{"norm_place": "pre", "positions": "learned", "tie_word_embeddings": true, "parallel_block": false, "init_std_qkv": 0.0163, "init_std_up": 0.0163, "optimizer": "muon_variant", "max_grad_norm": 2.0, "warmup_steps": 200, "train_tokens": 385400000, "max_steps": 11762}
Each number is 128 + 24 x the weight over its row's rms, rounded and kept within 0 to 255. Layers, rows and columns count from 0. Numbers have three digits each. The size before them is the row's rms in percent of the matrix's.

# layer 9 MLP down (transposed), 1920x384, rms 0.0628, rows 443-497, columns 256-383
099:137142132101096137104128134125167073143114118118141119138117114080121157161122088123090112126139111137126154114090124101147148097128101134136124113123158146126125149152149086091096111112135118158151155137137124162147179171124137071095125158116110124113172116120116161167096127143086109135143166130152139095148153088148120100130162126159066135122130120144150118147118163144141155123162
102:134152153118173134150118131138094149096085150140123121174126113098130125133127124117124129156095116164138119118116104107084151132152137105132128134148135139132150129167112131142153143129099147108136121130138118121096088132134110116097168128174170116162127094162097145110120141118091118155112098158129132124101079106159146133142126118128110093120161114089136147136148100148139098075133
101:137123185127092139160113097139158135165136134161121138138127126093106136169130153158144088154113097113116159123117099108133119134134134135126122118134069153114152141085087084146141153109080100128058132140125108121122147098147130122169144160134119129136128135135163160116148138117154132134133148130102090108098162120169092150111128173153123116138135132151156123171164131076133158150172
100:115139118102140089127164157132140116131127136145134154135126150115093150121090132114145098177117144167115149140139135138111112148107131126134099141091174130108110101144097126117136191166124145130127079109087145125138139104132144164142094086152130145143150112168130140106117144126082099074112103152123087152132185119131141081151126096129145123175119141152121166148113147175077117127088
102:081101140109145120128142092083149120119147098126129125142140127128164107148153174079102174137123147089159124124162189177109125116149108130138166135129153114111150118119130117101137177124118117130180105114104128156133142083134142154144143097112117110140102134070165103089132099154136121110135120120134135126128075130145112109116147104124134134123144156127135156124113107087111122143095
100:131130155124126123093115158157125187143168115122082117110143129114157124146153104161137114165120107092121140114109157149129149138096095115132168141136121091105095117051164090142115133129133122134091084075169137113109094112147103151110120144142132135145169104120148110140106155128131172132101090086139165139125106139096107094142124104112111112124140130105128114116145140167136161144102
092:103151133179152095162135152099122129137173114148110154096118130165117111089149124144160154140152132159158115137164178093123141131153147143071120129145117147136143103112106130134098142124165087126178077112126144118087134132117146128074162097116164152129096167122129104124120138142144101111161168173130125113164120105087135114149142127100071097134141085145088139165103102149114085102146
108:112143095167147098139179150111114129184148141120088096120125098116123071118144130190096108104149145115114122116173143130138138137163164109136109118106138134102147093123155137134146117168124101142105126098121110134115167158128088143075094127132097080105143108067136133167152132131137092142104117096143114137121116155159136119153132141111081081099153115132108118143124118103097135135133
098:139133116115119119104136091150110155080162192109125114120103114174104097091114116136114115140140102163110115146155166103132124115109157157149139090117100133156128121079135149127133105134138142137126102132113163109099138133157131144112094131119124171137101117098098137154096139126153136139142115130133115128152129104142146118127134134103122144127128171128136132123124179145121154127103
095:105108112174110137100129129141088122129113126082110113134116109128175126095106111118136112159142107095124164132160106117093124146136169171105108144140150133117132143138097112092162116115145119169117163166105161104100123111122124125134115112118120111159116143130146154139074142107110119108101108118170147135131140116119059102112129068147145126153114107090093148118156152143126165116086
094:132127150139106112102185142146143116155133084144116107131144139126132137086139094128116118142093086169110107109125113158084156126105118123145140078129100131182172146131126123123141172155081177093140094108080107148137139129151137104136135179165110138140129121131170131120129119151152124110135139170082082184166126109147155130126139106095109115088123121073089143136106135095131104149148
105:077119145181117150127112165103133104131094133135147123135132095119133141100129098109149156133169170089137108148091108148128108130090118100112143118128151122127096119136101137146149145124118121159141135101117064098134117138101162164165135164130135038118089124124169118107079106097166165159083072127111101120148149076137093126151131137104128139109117131126134091170148131076149165110088
109:126118103148108164139067123109129103163161115074095105118121146159150160163155114154121121142139126108150117101141108086111125123089121099163148104122153097128157135157104100159133162103099124088123114120103089158095103167123088119162154114125111124105139137159122109122090110123102098131165160124142111134127124132086150152148154089085132113116119164111111126138141154111109117097136
100:162142159146163133115118141087113115136136187134104133102107132121133156150111147129118147149088153159128125153116091172131080107127128118147167114156137126155165117087140161170096143167127139156108099071166140163143122148128158154129075150095154118094152167135167151137114117105161103111127162125127143113131123067120129088162164107183118119133169115149123110115129111152121159167134
092:121106192117145090087169080142057127106130120139162149100112135137123128131152151128135137165088098128165125117129136150144145107129136108132139133167109125114120172114112143135137123086104112151102139149127159082116114138105158115124111152175093135089136151094107132112125150153121164159121096130117138085136121152137108114111133101138122141125106133139116102167106110101120147104096
104:164125136114134143148163139127097090105132117133136119117119120143138105111161092128115159127127153122126135142124141137124141106132146147102161168164124098165135139162136102133116063132130123174176135086094096104076120154085139125126149136126108121089124121116127134119081104120081096103145135154173137111130180167160132106110139109132089125091121156118116145118144147164112102131141
091:136131141112139114126123162135123097114162143153133119132159154057093148085103101162048111141100113145121118124107076136115124109126124136102136120119155088078164105112137127141136114180092123128106126135117131105118166137118129112116143105134134134127129125155121182126163111144130129106134144119153126138126163120124118155143136147108105104138152124157168149120117131126105055104134
110:113117152110133122140114117147116115112165120140115071090155131143144144126107116151138162107073126119126133142095123157164137165137138121121110132110149149122114131116107141178156081149141115141112134110100099133134106136128133123121111171132104140123137122139108103151143166140109136172143148175115123090083178168118172130145137164144151136127150113120155117122112109094108165165092
102:102105132135124159125156140126186111135108114154084133125143150134121147122110114114154104160110117121113117146138132168123109114166107147131103118121140147104117094137102135146116112176175132115098182143174137126107141079132178113157132102129142132143159097092132102151100137161108159095149111121120102146127124089162109135135141108117089125125164083110125116124169129100089062120115
100:129147111138119157141159121109101181109115150116148118147130117133148116118110136141156131122128144126115140115125128140120142079111127123124101148173160130110068114160086126121119119160131119125131128141113102132172127082130172122110129165162132134073155137187124149147126152130107120140144155098163125122105163133151089137130085108111157144068116120160147110150129160100101076145144
094:113167160101155140185114144126140153135118091123127107092134136147145140096146155122137157131126113155125137108145160139120168166166088112154115103084116116132117155141175112131118068161138114149147160151128122128116097118135111171133183123137133196128114146121105099137122117115121152115116103156103126156161133110117098147105089084179141139072177138110147137145082117139137093132134
101:114113131143121102111147150117141139158128149167138139156100138103155144110096158151119120187129102094103100142128095112127178098130140107105062128076099137133152107148116088146129153122110107117086136134095180134124169168109153141129108159156119104141160131112149120124137105149143095113145118102139126118127087128066130150107115102113139136126131110100157130102120125112125110161119
103:098133131113118134116150131116140119142109131104131147158145116163141110133146162106108095142124102126139125152132124086151121142170129153117157148164163146117089103127082108129095137101143127102133127149113121150114122117130143143138110105116093132115158119150103152122139161155107117116117127070110153185139094111123145106134090128126143096123140084140104109131143095122146146123117
110:142102087147129131166120147143103173169099099113119147091147197088094148098140148116134140122115163080099087132132121118141173171155155117147134176126121168139077093112134158136106179105147146123092112159147142127105110120121092097188075111122134138098171110153134107144111152104100115092155132111104180157127096142135153153102178127157119125114072166142099147138145113091122126122123
101:158122154114120173134152117141077130135137094139131119100098155150121165139138139130143126160145125117150142129153115137137091116160118172145112079124134125133101123113101093130151131093144160060131149167092126147148124102141136146118133134126157129174097122127112149103186086131130119109130149124158125136105086133096144119148127177146115142121143126147110094135097099121125139111139
093:119145168102141159095112083134065115120128142113143069135139118109156096111099143126146122132127110132105113138126122154128134154108133130117125148102077129133138079123094118148099126108190146096167119169126147097143121160133145102134115105179127131113130139122142127109103140133137114103136125144198136150097168110146116131133150149152139129092105130128090157084159099160091108153156
107:140118151115119121129115142088143136135122120130083145141136132130146135116120131151143160181212168093105140116103126131121109127171152138137138150102124145141105128118132148106161104104133147143122151137158173106169128101130093117141192096102106128158138159128128138107104096116078060128097143104150139159088151141141135111087154122134144121139126130129118103137071115118132137138129
096:139117126155095189154123126094156138146174126176126151117106124099106111126105128149136131124116149148136169165112150164132080131103135155165125129110138095112095151154119096137117156123181128136148167112116120113121108127120136135106167122128153092155197138110130145121145144107123098149140149108100097138149112108075104143096124107138095103124111140130145107117161140146100121101130
086:104122161127105124167155106157126109124092064097136102151167106157180107140127120134086107126134095150133096086141126121185107125119134156090106159124136120147087105148105108088156091114136123139215152142131122124083173130117124136169107119147118140114106141122120129134150119103120123123136083153118102103160128118144130126109104105110136178088132137146111149108121107139102157090130
094:153102145099150126136111115113112173118132153120134129156137142109091132113101133170143138107129117125129116145119076138126120120174126127105127141138142124118116132143134149147100159098120124089176103102167117103120139112123121142124133170143109117082123081112112134143131094095150089153110146126094172085093116138131138130114161069183085125141155118130129181129106082148148138128095
107:118126121134097130125145129167102093114164100139085100161164119167117155132154147136091134096130115130140126110137091202095130142120121099128142108127129153112141114134141124084139128165178158131101088126095133118111137093121089106092146092109116158140142130162138207151164120119133118127108141089112147115108095126084159116123118121134151122143107160104086078139126141086132116138135
100:145142136118119124127118162138123176175107117138136100061120171098116151173121116138135120084103122111085116073160134098147104140109144144157156122154117111156144074177143086114126146103093110160137144125091106140133112148083165091076098105146083123208111139098153134125095167114114101090099088085125133112119117152092141144119098129114165110139153143116144120107137138163140136124134
097:137082090108115141115124128132148138156094142133160098145119151130083152128114125109102145155118101127127154129157120107147108166137132115158115131147124118160146114145159099115164105136110097152141110156079122138146168134102132133158148143129126148121085051085155066187115124135105134109171153134126156153141117115126121161154125155122148087120066147101128086129108117148109138149130
093:153107139155124126158127153123146123180139139099124140121152099145106118157107128103125123097076154086119120152085148103132109111125105151135109138109136098102104123184152065176153165132164098087122102154080130131147144107113109106163082105151099117160124159150123156095165126096135069128106115131144147138103110098116104150110104134114142110102125130117127144143101091155088112142115
099:168191113170187132108158113126188120095147172136136129115154137141104140114098161135123108151086141111103149110168107100150128118124152134084122112130150164112132140104119110087095108110147112116123093186138142151108137152134154163114144133138150165133098128140130095121125145098104097123110128125138120140106120066122124116121120165103131105113201112144192105112146125131144159176116
108:144149112159157111095127159094120084114117123112130131087132129180099130117179143132132141122130105147100173144077135106115150150124093144129157137185162118131121066107152134088114151146128122145178152170124115155147126142170164125090127146168109086135115123109137106116103142154127121121134107141139162151119118145108150087106138132096135113126108102119136136079144109106136116116110
095:116112143136128149181109111127147131128161139099135130128120125144063125138176147152105141116090132095165084142154181078101148136128126103175139153144135106139126105141156147116103099097152136146109128117120181103152112125123147112078129146130101109144115095116159106163134153114134130177159148079139150114166147164138148117104150155128104140081103146151143102102136136133120132131096
096:130113087119127161159146116156125134146163141140116110121122164186129085107130122178158130119149132156142125120153154141149123114155084140117131144077130116083097164109087128080147132135149122135120132104166160173127151104111116101070130133139163158122130114116162097155122109098137085103157145143125113173124140139118127129095112095118156126131141094148126159108127123118083092128164
093:182154120123190113153111123083137106097113113095078123093117147161144147150172116099096148118143136145088093119148140134151143130108108105136117109135120120146124138161098126126116138130094129151146109086159136179132158121127121128103129110148129118105140138112137096145136103160152125165112089153124095151112132135180144123097170113118111153116129107103077133164136089102136113132139
107:136095102135133167172127062134159166168165125110089091137152143121158102139120074124111153113098119129121125141096135131143111077097137114103110130108144164127121121063136167127148148133110136107158184112156121138158160133148109112113111120091137101129142143148096177147143130176117140104134128134113119107130102082129165157082135121094153098150108102117083130141139111181137116134175
102:146143114109132141124169107149131143148100124136135070123112111132146128190118140117134070121116095135125086133146091126119150162104114074094113152138100125132106121128106122137091142104148140091119115072130111123139067099072082127127100131141148131199130116110137104109136157150172129117140098124152127128154126153126113173145139096117102133121182113129106161155134140186112143101115
095:083123123163130135110113103131144151139115121104101156125103107148139107094151124140145127129124151173146126148144108139122070141111169137126142093079141101116169147120139115103147143164142141112121133165149122133138147109115119162147154162128130116126122110104158142103172142139079147165109111103116146133116138154136110151149121110186109157156134120144134095149120110124109127146137
099:101148120112140139110092065131124110138131137128117141133127117126124161142150150093156104118185142143107164112133093149171138144116086123123192122114124106095142174111155173089151158187124116108109094159165130135110149124143112150126153134122122096074141183132185076102121091121159097137138097143119109143140129149147103143144130126112149151158154115098112114120116085132149093090104
088:119106126141129121121122134095100142118149148162095148139116144157137148138146155125159124154104136105137168154106108108099121131139091110136151119136104161114129103101124118132103151090146132130099126131107143098135145126108117087154140135133069129065116127123171143125135083117116155151101086127125115120174129160145105116087146166073124148152117143145127128120107160145172122100162
097:112113144173107145140105151128148126138118125128094166140113178142154151103156120116123122135133131123108109127139164138153164113110143136123112163076078149108116130140132163149106093121153136119135091156104088147120074139181186115099113099120139123099155180103139092132099137138126092124170100147112121133140156134110093110135126123125140160126115140126116175109129080105110113094112
102:111154112176125138166128111131129094147167105104097116095109192135173111161102125149099153110100146081092157150127125132107138160085142145125092138138078146138119149100144147147140118098142131152144151145117089114108127104129113107132127136090153156124160088124137130127129164156107116133144115128161120089151157112112127105157125128154105125107130118093130137132095097121128130143098
101:130141129156149171132121132145078167143146118143134136132127145133123170142134145122151116118119084122117128126114134112127122103137127106125103155111093104123156120129112080142139084143111194122073101172113151150119140086130093131149104128108139170114117146122100123141127139108097124129105071122131133150154102121095073136114169122117140131103166155130125133108105081113145105132135
092:140113081131115167118138091109100128146120118103145145139119158154103152122162142088103123081117142116155118110136140138119128120122137147157087157172135157105117100108177141114137099104145101110116158119139123099124115107148184096135125112113146111144088076110134160148127141140093098116166140133141153124091118088179100125108157128122168152127138152134098119119152151125148125097153
100:155115133137149093077124120132153143086140145173149136171118149136129125090090131076126087119136126082115163107101088149125105106129140142118100133132126091105127086104132078172121171140116144095111124141171140103121147142149090155160108126136074109156084138145139121083170127131109137110132129121128139145113152100160097120124162146117097147101150058133063087105107103155100126109136
099:119129085135110142105121101142113128143109101120167139120148129149127171069146131129119138153121126132176114120115084151150109132168108145160181170117156139104160120158139131142113091179149138098110151151065117119146151141121144106116109143187090116175174104079121143084161155181165124122091102162095184113155111161092119159125149134145107112141116136121126114117103171146087148100109
093:133094161149143110139124143106104118159113100083147141153093109147088179177140121160119082149162142048165148093093138131139115114133149091172122096087144127126114103097155149154151150137081115080128123165088106124139127127145171080167080109150130105146153122168124138092097109136130143160138124134105128113144165147137152120149101142155155174163147139127096107121144105162152136137122
109:133141131135104101161082166156120095151135128157083117111130117119171137136106167148094091118130133102110129091120103132157120133142127151130095133112160126090109095113124125106169162120111100123155108103145120096106141101137118164145173112106127121093164109080149125148156098101139122107097134123158191114153139130149152118143151170116104139170170130104154145104170142165125131110086
103:137107108103148129154101158147108120110134123129109122158120140143129111135087096139129131145104152124115146127151092132137110115166110135108134151108115105124116147105129146132113160141150135138103124108111191110124123123141146125126125095125143159116186100123110148148113111092162127136100165126120129169127135118110124116179121129108124173126150150144107137120120140121174164105121
094:159177168132111167146194116132149131137127130137124164107125103122144103152152114140112129110130109116145151138168134133167117149105125137101126110132084137120150129156124105125145192099077156106110151114148120153117175114096123143143115115094121118132057123117121114128137146121073128150122141094159128128134093178139112101183128134119124159092102073124129088110124101128113133101127
100:075127092133115164112133123167130100127132147111139134114161144120120111128172113102164152126118138131119093137150139095128125137145166143142096101126115129128108103120124114169148146136148152177127138144149135128154132122141141138154118146155110144128140123117191123144133157153132119129180123124111101152124159136155159152083157118139124142099131135106130150135141076140136127131105
# layer 9 MLP up, 1920x384, rms 0.137, rows 444-497, columns 256-383
098:096134121173108111144129107134165145110132097133059141103091087143095136093108082135144120157129107106134145104109145145104151107109162163156105159127147200107147098118124146072155121151115076148134125115114093096097114132099132102129143137132089116145133108135147121162124154091145139114137106133118126098107132135096109138156155133122127131106111175153129135150107104132121159097123
104:174124146110130166114119174122142128147122137136097107122132159154164121155081111113152140122160090110081132172126086111115101116107150092113153118183157135113103140136125126104113135144117137121154139134058117171159171164088145152127167196141133146143133142127093150105147123141140088123137136151133125110110137111127131139125080118129155124135149086118165131123089166109134138097143
099:142092129131133131108134107162101108165115162153123175114114129072170101113127126137100195088145127119158155155107124140124093136148105138134140106139125148140143126163137082115138118102159130128127086133142155122131096092163170154117152141091161169159132120136119134144103084085140182128126127138117108125117110172126128138191161145094120108144106146124136086135157148126099143117133
103:125065113168103151165106132135132115095117142124164141142080135113128123134122130139122152157127193137129095153136120074144172115133155145124146136114164111075151139100138131120106142154156134136141113093182127126100103080104117136154164126117115078115124135128111150120155180086146100123134141119117146144099110156089131073116126127119126148164117188169120147169107134122109135127125
098:105081145134167125117116150139157112113071117095154122100098118165162174129132146092184163170115102122146173134099149121144151157145117124126104136141131126116145133138131124122103092097147137152162116138083116148138133136104118146112138123134122124150100051167144141128104122161149176109118117132162126119153120129164110144137137139143151162142151151164080136143178091137139161112140
089:099168106117107118149123096145142111097115112107158097135150144111126115140138127155127146133180098101102105139087088127099123117145142124170127159145091151150130137125150146108157128109067124139130148146116123130130085129147188157122098119108136148144149111132101136133107138124080143129124095139105133114106148094141125105121158123135132125141111139136119149129134153102112188122101
103:095155069128150184129169179139116141162126159157136165130105128136108073121133131101154124096099112091135113139151107124132101106129105109145138125119141097139131171135163146194123106161123132137146125141132095113125134150137138142116113141155155096109130132099099130154149137131117107137092155098109094102137127155131127090104135091130121125086125123169191167123103144165153127144119
101:112122092123093105121160096139108136111132165121145129145104115109110125115121108119165190114145105118125126109123091139148160137136082124162065103118134110109119129134109118081114134144133086133132155107146106102135129096166106141146142142156153101115135125145135087106140113162159133154146126075082104132112104143131137151146074083100167130138076144132100099126107185127116134135144
100:143119144140162165170140113168095133210143135105107153117129117125130127148141108154104140109107133123136123142108091109111134158139127119120151123123137102105144161136095140174137177116125114153108095118113113142137105127128096157126133155115103164137098115149144080095149144149135119113123173108120132138120109127124098141074115147125085152130077143124103120128116117149119146090168
096:170112182120131119105100154110071166143104147156134178152121146101130142091143092098138150124151182102139097116123094100153114117171137107162106124108137118092121112143118107143114128133120152120154151121140125115156138097101086150119147081098116106130106126128149116137133126143149167151074109169136103145119113113124104126141171202116096160149144103157119147145131122138107128131181
103:100118130119105125107144143122134150110135153128103158133101115167125154132132141124120120175110130155158158113117099149136113145104110095144106154142141111128103119143118139075133127134117125128132116123132113130135140138144147105116126118132117158159122105105150159134154125123139119128165159119127108154133152178127151123110142168171115136206111124090146132137153099126146119130129
113:166127146150176122171068079122118143156142157105128139137126137118122155133167116100127104131096066120159118156116134156120129117084104104131181136121101136114118142170111091178138136142138099154150138101086132138070108138148161159142081093117139113114121105106142114115143168180064145108127140112121148140130117123102151167100123098099116124133128139145110166115158126148164135110153
103:134154092136111089158171118180097140106118137133103104121121110151110123125116064114100143077094123141137095124128100176142127135179094113153134125121139127128100158114139155149169159129140095137119080131134117142105117171129109129093141146088118117132161129129115076128126075141136183093083128131155137146115096127139134133109096103113160132137090133162125124095113083112160138134170
094:146112128122163125147122139141158129116106120123135132163117136122105135098136111154143111073122088114163169159118135081131128193101155113137130120160157116121098115145126128162110092154119149137121112108143143162165086092158117135129105080108164131106115115163126118170105132105137142141153116102135109135132121109130106194132112100146149109119137168147121167112178164163124144142138
101:163128151173125105080126125121137147126121086119143116126145104137137156116102137095096175085134126153118136124186165144121106084139132129110124054104125125134132141072143092147116130114106181133124149121153143113162116145135120173122172146129144087152085167146130155128104106098133108142090174105104145099129119136144156153119167125164160102166141159140130141140125137148125094085169
092:168091147098097095150106118158098146159099100124116140139119104130146131137138141169155142141111125125090121125139138145146140119125179154149067159112133150134150102137138132100133151152130078122134091139133166118138131144107057163146090151130058115129126137114156104105135120100088107107139143172144112111118135156137147098147162107120169101177089162122149151133115140104130156103097
105:132090137151147160141095093142134106140135142196104127146106156082119077134128142077122157087096173139155182101097139120104150127145139121104140124102133119120131125107117102110072122159116126072109132097148169154108125151113131104091143173152160128175113115094145089156131109133140149136146081146129062135064145083137119133137142083114188129123080111171087136109093149146101117136107
099:079145117105151113100141129114092118105111117153142131137141109083113143131115096117137141103112092169149146137123131121117143114148082128137156163126142143140147134115150128119144158079118093105114112150101121144149148096116139121133156186141096166130104086121101149146134140087129131133155138119140147112177142144133106137132114070101138142147123103149122143121118097144165116127135
100:138099149144121112106144140156124085125127142148133137168101107132107123126118147137127119158125110108146130149126108157129132148174107102144115136133099119137171157130122114125112135138130140128079169138115094096100166121103122130140169101149137178067115099155137175111135123150135104146113114106113155084124137098080131110122125143095109111117137148103098169149091140147146154100140
092:129093127095123101129087119079115127129121110176135129096120132114103107133156131084134141110120148116148174189082134103169149145144125196142157092136121116138131113127135096107145145134157169110130136119164117136122145177121124144091138103153097082149085107100095118132109130151191115142081150096052147139136097111113150131136127112099125108092142149136150136167163111150136124116099
104:174101120124146144142120147112152110124104147127128126165100133127146100148112139084118142074141123139119158121134135109173095137120185133131117151115135147166107154121143125119121106127106131099087105165127118136103126118145102148107163101159165157138102122148149107128100099132133093094114154105147122100107134085182146171128156154119171118124110132082086119153110142158128145159151
102:131117124133085141164148147136156124116108138118102123143158161145148128140138174151132109140151142135121121134121096150124108112108134144126114114110117072118131130145164103126134088147132151141122134133120132086167118096098144107173121081050132151124107109123131098132140146133087070161157108098125133121135130141134142134120093151103185114135118147145143141122115109152144116092148
104:165134147134128125108117101107153122125105106113153115112102133122159133153151143086131119073124106130168150118102135165095138124114137143151093140124121094144145123121128129092141122102147118094146122107155068142126071086181138138157117145159116127130093117130073073113112172175134145123124159115109122097156163159159141093091118153131161121103122148140118106104152120127162149087120
095:138071111142124149109172160143094137132074113162145121110166153081091107100149118163105138136104153124095132139159144153101134120111134141180147106086142170129080111142132128153123102082154120128160126162123171126167167105119124139109140111120120136129099145159120109131146098115151168117145178109133096104148155114146142125133158125108105097123083147148096107167104142185082135173119
095:117142134101120080135125153112013169108135108142129168122130141138138130108147096102164123112088134116128106152118107172121129095136100099139114099150094144116119106138166156128126103183136139160124114125132126104095135140148108108148144080090140090124118146119090093127137139131166099139125151118127142157128107109089101126133137132135156104139143164144090094167168130142096131159131
107:133130119124148085094130134146135115122112135113160098186130129111124114159134178150140111158094091160142161114132135138124135125136144126131141121122096151150121118158146124138162049109111138145135151141116109126150152148140124155130164113115166149140110116112150157135130155162120143137123143092153124111127145112113104109118114126085163156118162102125156123098128149105138136154135
098:087120151099153119112121116128134138102138136142138114136145157113138101108098139104111137095100160158147187090128126138120141107141149139090140159114132102141141156114141102133137119139187108116157140134131161106144130066126104145131108122095108170158107156125133164138144122137146144135119121139154138100133153105118125136192103078118121150107099122121100165133148111140110118106107
088:121135114139150140118115175168112112137102087168130144155118125134086116123132130145154147142152096149106110164149170116117150108098121129147170107127143099137103076145132144135104119154104142141101112125101106106152105127156071098160147120159062150144123154128155130136140100131109125125130140094145137181135155135126140090137119172152125114135180120126184148146126137123151117107193
095:163127105140108144195115181111176146129135126117111125118150113139104133098094085112088128148146142138117121131137142105107176121134162125145106143122133144120164148146108156114093153082134140140157144168096118195104091125107144130132124116152159134119127051126097138131142136089135097127133158128091108114146108132107130121152139116122140147132140134074142190135138142166183112148109
103:083115140101139139121116120092181084105128116121202134128169162117119135115132163117101126180079182113126111138138134115146144139124123116160156110160128138142113128157104132105144105135150089114136134170097162113149113105132125125136092127109100155144133101164122109143141151123110144137115146114162138130165135159123125153134129144190148100135113158140114143163131173122087076141125
095:141156146155128122104134095098202154159132116114197079172129171162135118100141138148118144144110140133109132126125135126161125111145097135088149137130105123154168133095120155131134092107116122098136114095135142149102115085130173089132086102117148095168153098078127104106126152105123107136116158148115126097129137156100131151119144118095127112118103130116051121107138149163147168086149
098:121135116128152103161116111131148136121158119126122126194110147125092117119147109134176140164070126153111150108148132149112183080152124139159120125130120131084116160142088092151138133107141083123097108141161112159138133130064127155131123107170123122135162185107127122097123160129177131113112109109121152137140098143142135132160116116119096149113135125132128146132170110115115138061125
095:188110137139174135100128144169116139118139112139125150157090135174142080175132137086124113141105103099157190077130140140133161133109108154143075098135148114123158153107119115136126148179139113095177147205191109121131090160110167129114132118123079127142144108148153127140079123164130153091134073176132139123097108147045098164114173119160090112112134128152145102118129121135134104101129
099:085123115129133156103130133122126126101120100187128145140159168122121166119117156153132088099165155099145167157110138138115148143076106179115100127126103149176153134116138118115103114108109160134154106096139091086146137163124134129088114117159115109126131135107107131156130094150130175081141145098146109080093071133133130076118122111124083138151129129163164150147129103142137109115128
099:129159142136128146114106129155123116153136123126144143163148115162051129059109112151131146136119154134108158137099136133145132130108150115150135100208126147121124098135104120103159096169116157076093134122130135143102115092110107102111127163135100132148132141161160119082157157130153142150114117111116147143150092110108149127158120164119133120123142166137090141103133169082116124139102
101:117123117107146103117113143134149153127033083131143126138106135082129141115157154141115145120133141153138144105128160143153148126150112154146113116128128118104143132141104106143159143132086137107148128092158144124126153132074109080132144146117106117095119096149133154116120148104161150115121147197111135078128175140131121130127099130129125134137128149133131101126155102104132163155160
098:149113127113083127108118093146120102128143124145162101114100089186133117124118132114172129137153102138164123123100124155140157162144155135152148147112168127135126145113134141164146135129133156146073121136077129119100090130151136105141101096143105124150105123163134168147137121125150131139128171129116166166102117146128121136132112125128128114152135152107112178150163111144125103119124
100:104139160111132165120135093149143138097110159099111117133112133121094107092108098149132110130123086108101140145170143119141122137157130138117151181151151129117120127129157154094111157164088139117092104083100158102113121119095153159083162154082140153135102114152153126137168131135105145074110156144145161093113111143081137111157097156156166139132144151143104145089094123173138145139146
102:166154127114140125120144163102094105141113142147105142090105159113093140153133179157136106182135099131145126120125091124122105144140130120159096111125153136125113103135151133118135127142134109116117069129147123149134069160106110117161111103179144142157111138142119124114162125131178113118119159152070187119142112147198102141105158142149110157129085114079130109089129137126155129164143
103:117129132154111174105114105183152176124119103109155136101137138126139153144156095125146143155133129146163106100107142092107140134110132138162139140111158099156128097103138185117124128149141169113129100100114171103151136147128140133168136143127118123144118154104112097070165111131160084118129133130110127092133114113110137123167133158126090144133098094124113134080125056092126082107151
095:132169151126141110110125125115131160128152138133116114154136135148149166102115128157144103085162121090148112124145130076166111094147127135137101142130122111114105166094089125105106054103068154178140084157137160113108138128156124126136115140156108124127130141127145114132149141088134137124119121141188147159117138124103097116150174152105137102199073089105115173116129155135119121148088
094:166120112116109193145119108069111144152118075108158177119146145143124165155092131108110169087104132132171107127146112131112126129125169143128113136179120141109097141116191146120130179153123099133165104123150130130137139173140138170110147108119127131083167131112083116113141158117149124075078094143143123126123142123119158144142134113114114113121116129135128135104126129117097105132109
095:122102105137155116128125094145142147112126113147145111121142132178132144147112130189131178089130141155095114109094118140126158130127144140132172155144117182114157124173112145170121084147130143123108066129154130140144189082102133171157135175144107150132135139122074097096093115148131153108118148169148177099084101157098108132171121147097126155072127133138166124160120102117153125095172
098:130145181180102160090127112162151151121119115146135108071149135169090155155134125112111161143120109144094102176139135146129146145087150097134129131149108138115126120109153118147160117088112134133166098140120127112132108183143089106147121137106130185117132102121112152122143124124096150092101183114098102075128136124086081143146113142127059069084130090083126106076156095147144138140130
100:096106104118128167073136118143117096166096156164120142140108090133125160141138136137123125167146147136133122132113114106125155116121103168157139142105133120142186145118095124129152082106122106143144157120121122127100107111126126104120125146128130128136117137113152116142138123126120139112095134115129152126126160092155098128141134135145117121123171095083183160126140087150098129116076
102:144093113131153131105156109139128164145127160137165141124128127170123171141079166161114104117099125121135144137129171109115100119165172149102123130134097166145113119110114145157161162114161186144138136128111117109155150133108118137119147142152107110165117170124137086136099126086114177159150147106123130158147126094187113118155144127129133160164139127163118108098116136127115122133137
095:096100162112119146085153109142151169156100159122158112119091138143095110152129153150138167099166134137133153117099126152147108118117113139126147119115145071143136190081091169102124133119144131072121121109112118107130089134099113161107134098145139104123105133086157117092102135114113104121127113082128105166096143175174142140158146162124100124124176131159133138085096144119122128133139
099:183093098118142105129095097145119143144111093094083096118153077149148148154110141075114144158134144124130078124109131144125126136118096100121106121108158162145098138071170112107090086150132098109141149137164150125170131096101094112108129118103127168172093112142161132136127142155106118122145166129095117132129140131133122120136163112075115181142145120122155111130074142101162139116109
097:076128136110115130111112128114097118069092094132112116104164127118131138118141138140151107117130105139123124104166128113165176103153143102152112147144142138144162130138082157121128109135133111126142111111117122131166103123101125139106130076144183130136151140129099142120154111088103107118152098129173124107114141137154107139119118138099152117141136149101157078104139150153100133148134
103:121137157078186140106147120109152125128127132133106145151114173131129090107108105094124132133142114155075123143127144148119141110145118124145127138165150143162106118134135134122074142151118090134081137113128159101120131123129131148146126153132166106112112141152088137149123162124116117161124109126123148116108086131084153143160122110172153114169121115104134102114104147105133165118157
106:174151138131123168125148145117088138183113142133108094111123103121138137163148128125111109158162096100123165094144140122100088173143151137172133121126170189128117103127114164094148074108128161122114158079154101089128144105121157119148162132149122071134167081135130149163140161146127151175136137154147101125114179113158123116139104128150150149131146142096132120102127144078132130139103
102:158114184150155131155173120111139118176128105142091136114108102153083106164082161130132118157130104064137122145116151144119133121108142120118116138148139150135109122111111130140149144113152116118077090179098100122115141098142161146144150110115079146140101143126145124127163135153111135159102100122093157118168107121114088108122170147116130153149132116158122130122122144150127134171104
094:145117114129143142128143167132138111139145145169106129160130131126133191132144143130120124104111164067113155093121156126117115092142119085141167161101129147083121116159114108122144113151106096124113139159159156120162115180119158085097138165145129159163112139122108124150162171149136140142119108139103112124171100105123146115093149153106135134119157108115131141118120125107132112132119
100:098108154119163160125159149120173161178126128186112118148063146149076099131100173103170152118127120140170088119108133161124159123130149107090159082134130119168142140139157143165138126127122100097110125152113189106098117184117115142117147107121143118116150136091122192136137145106113106167158183083093138148131115158100158115117159152103154111150142121131137160163202132155089139139157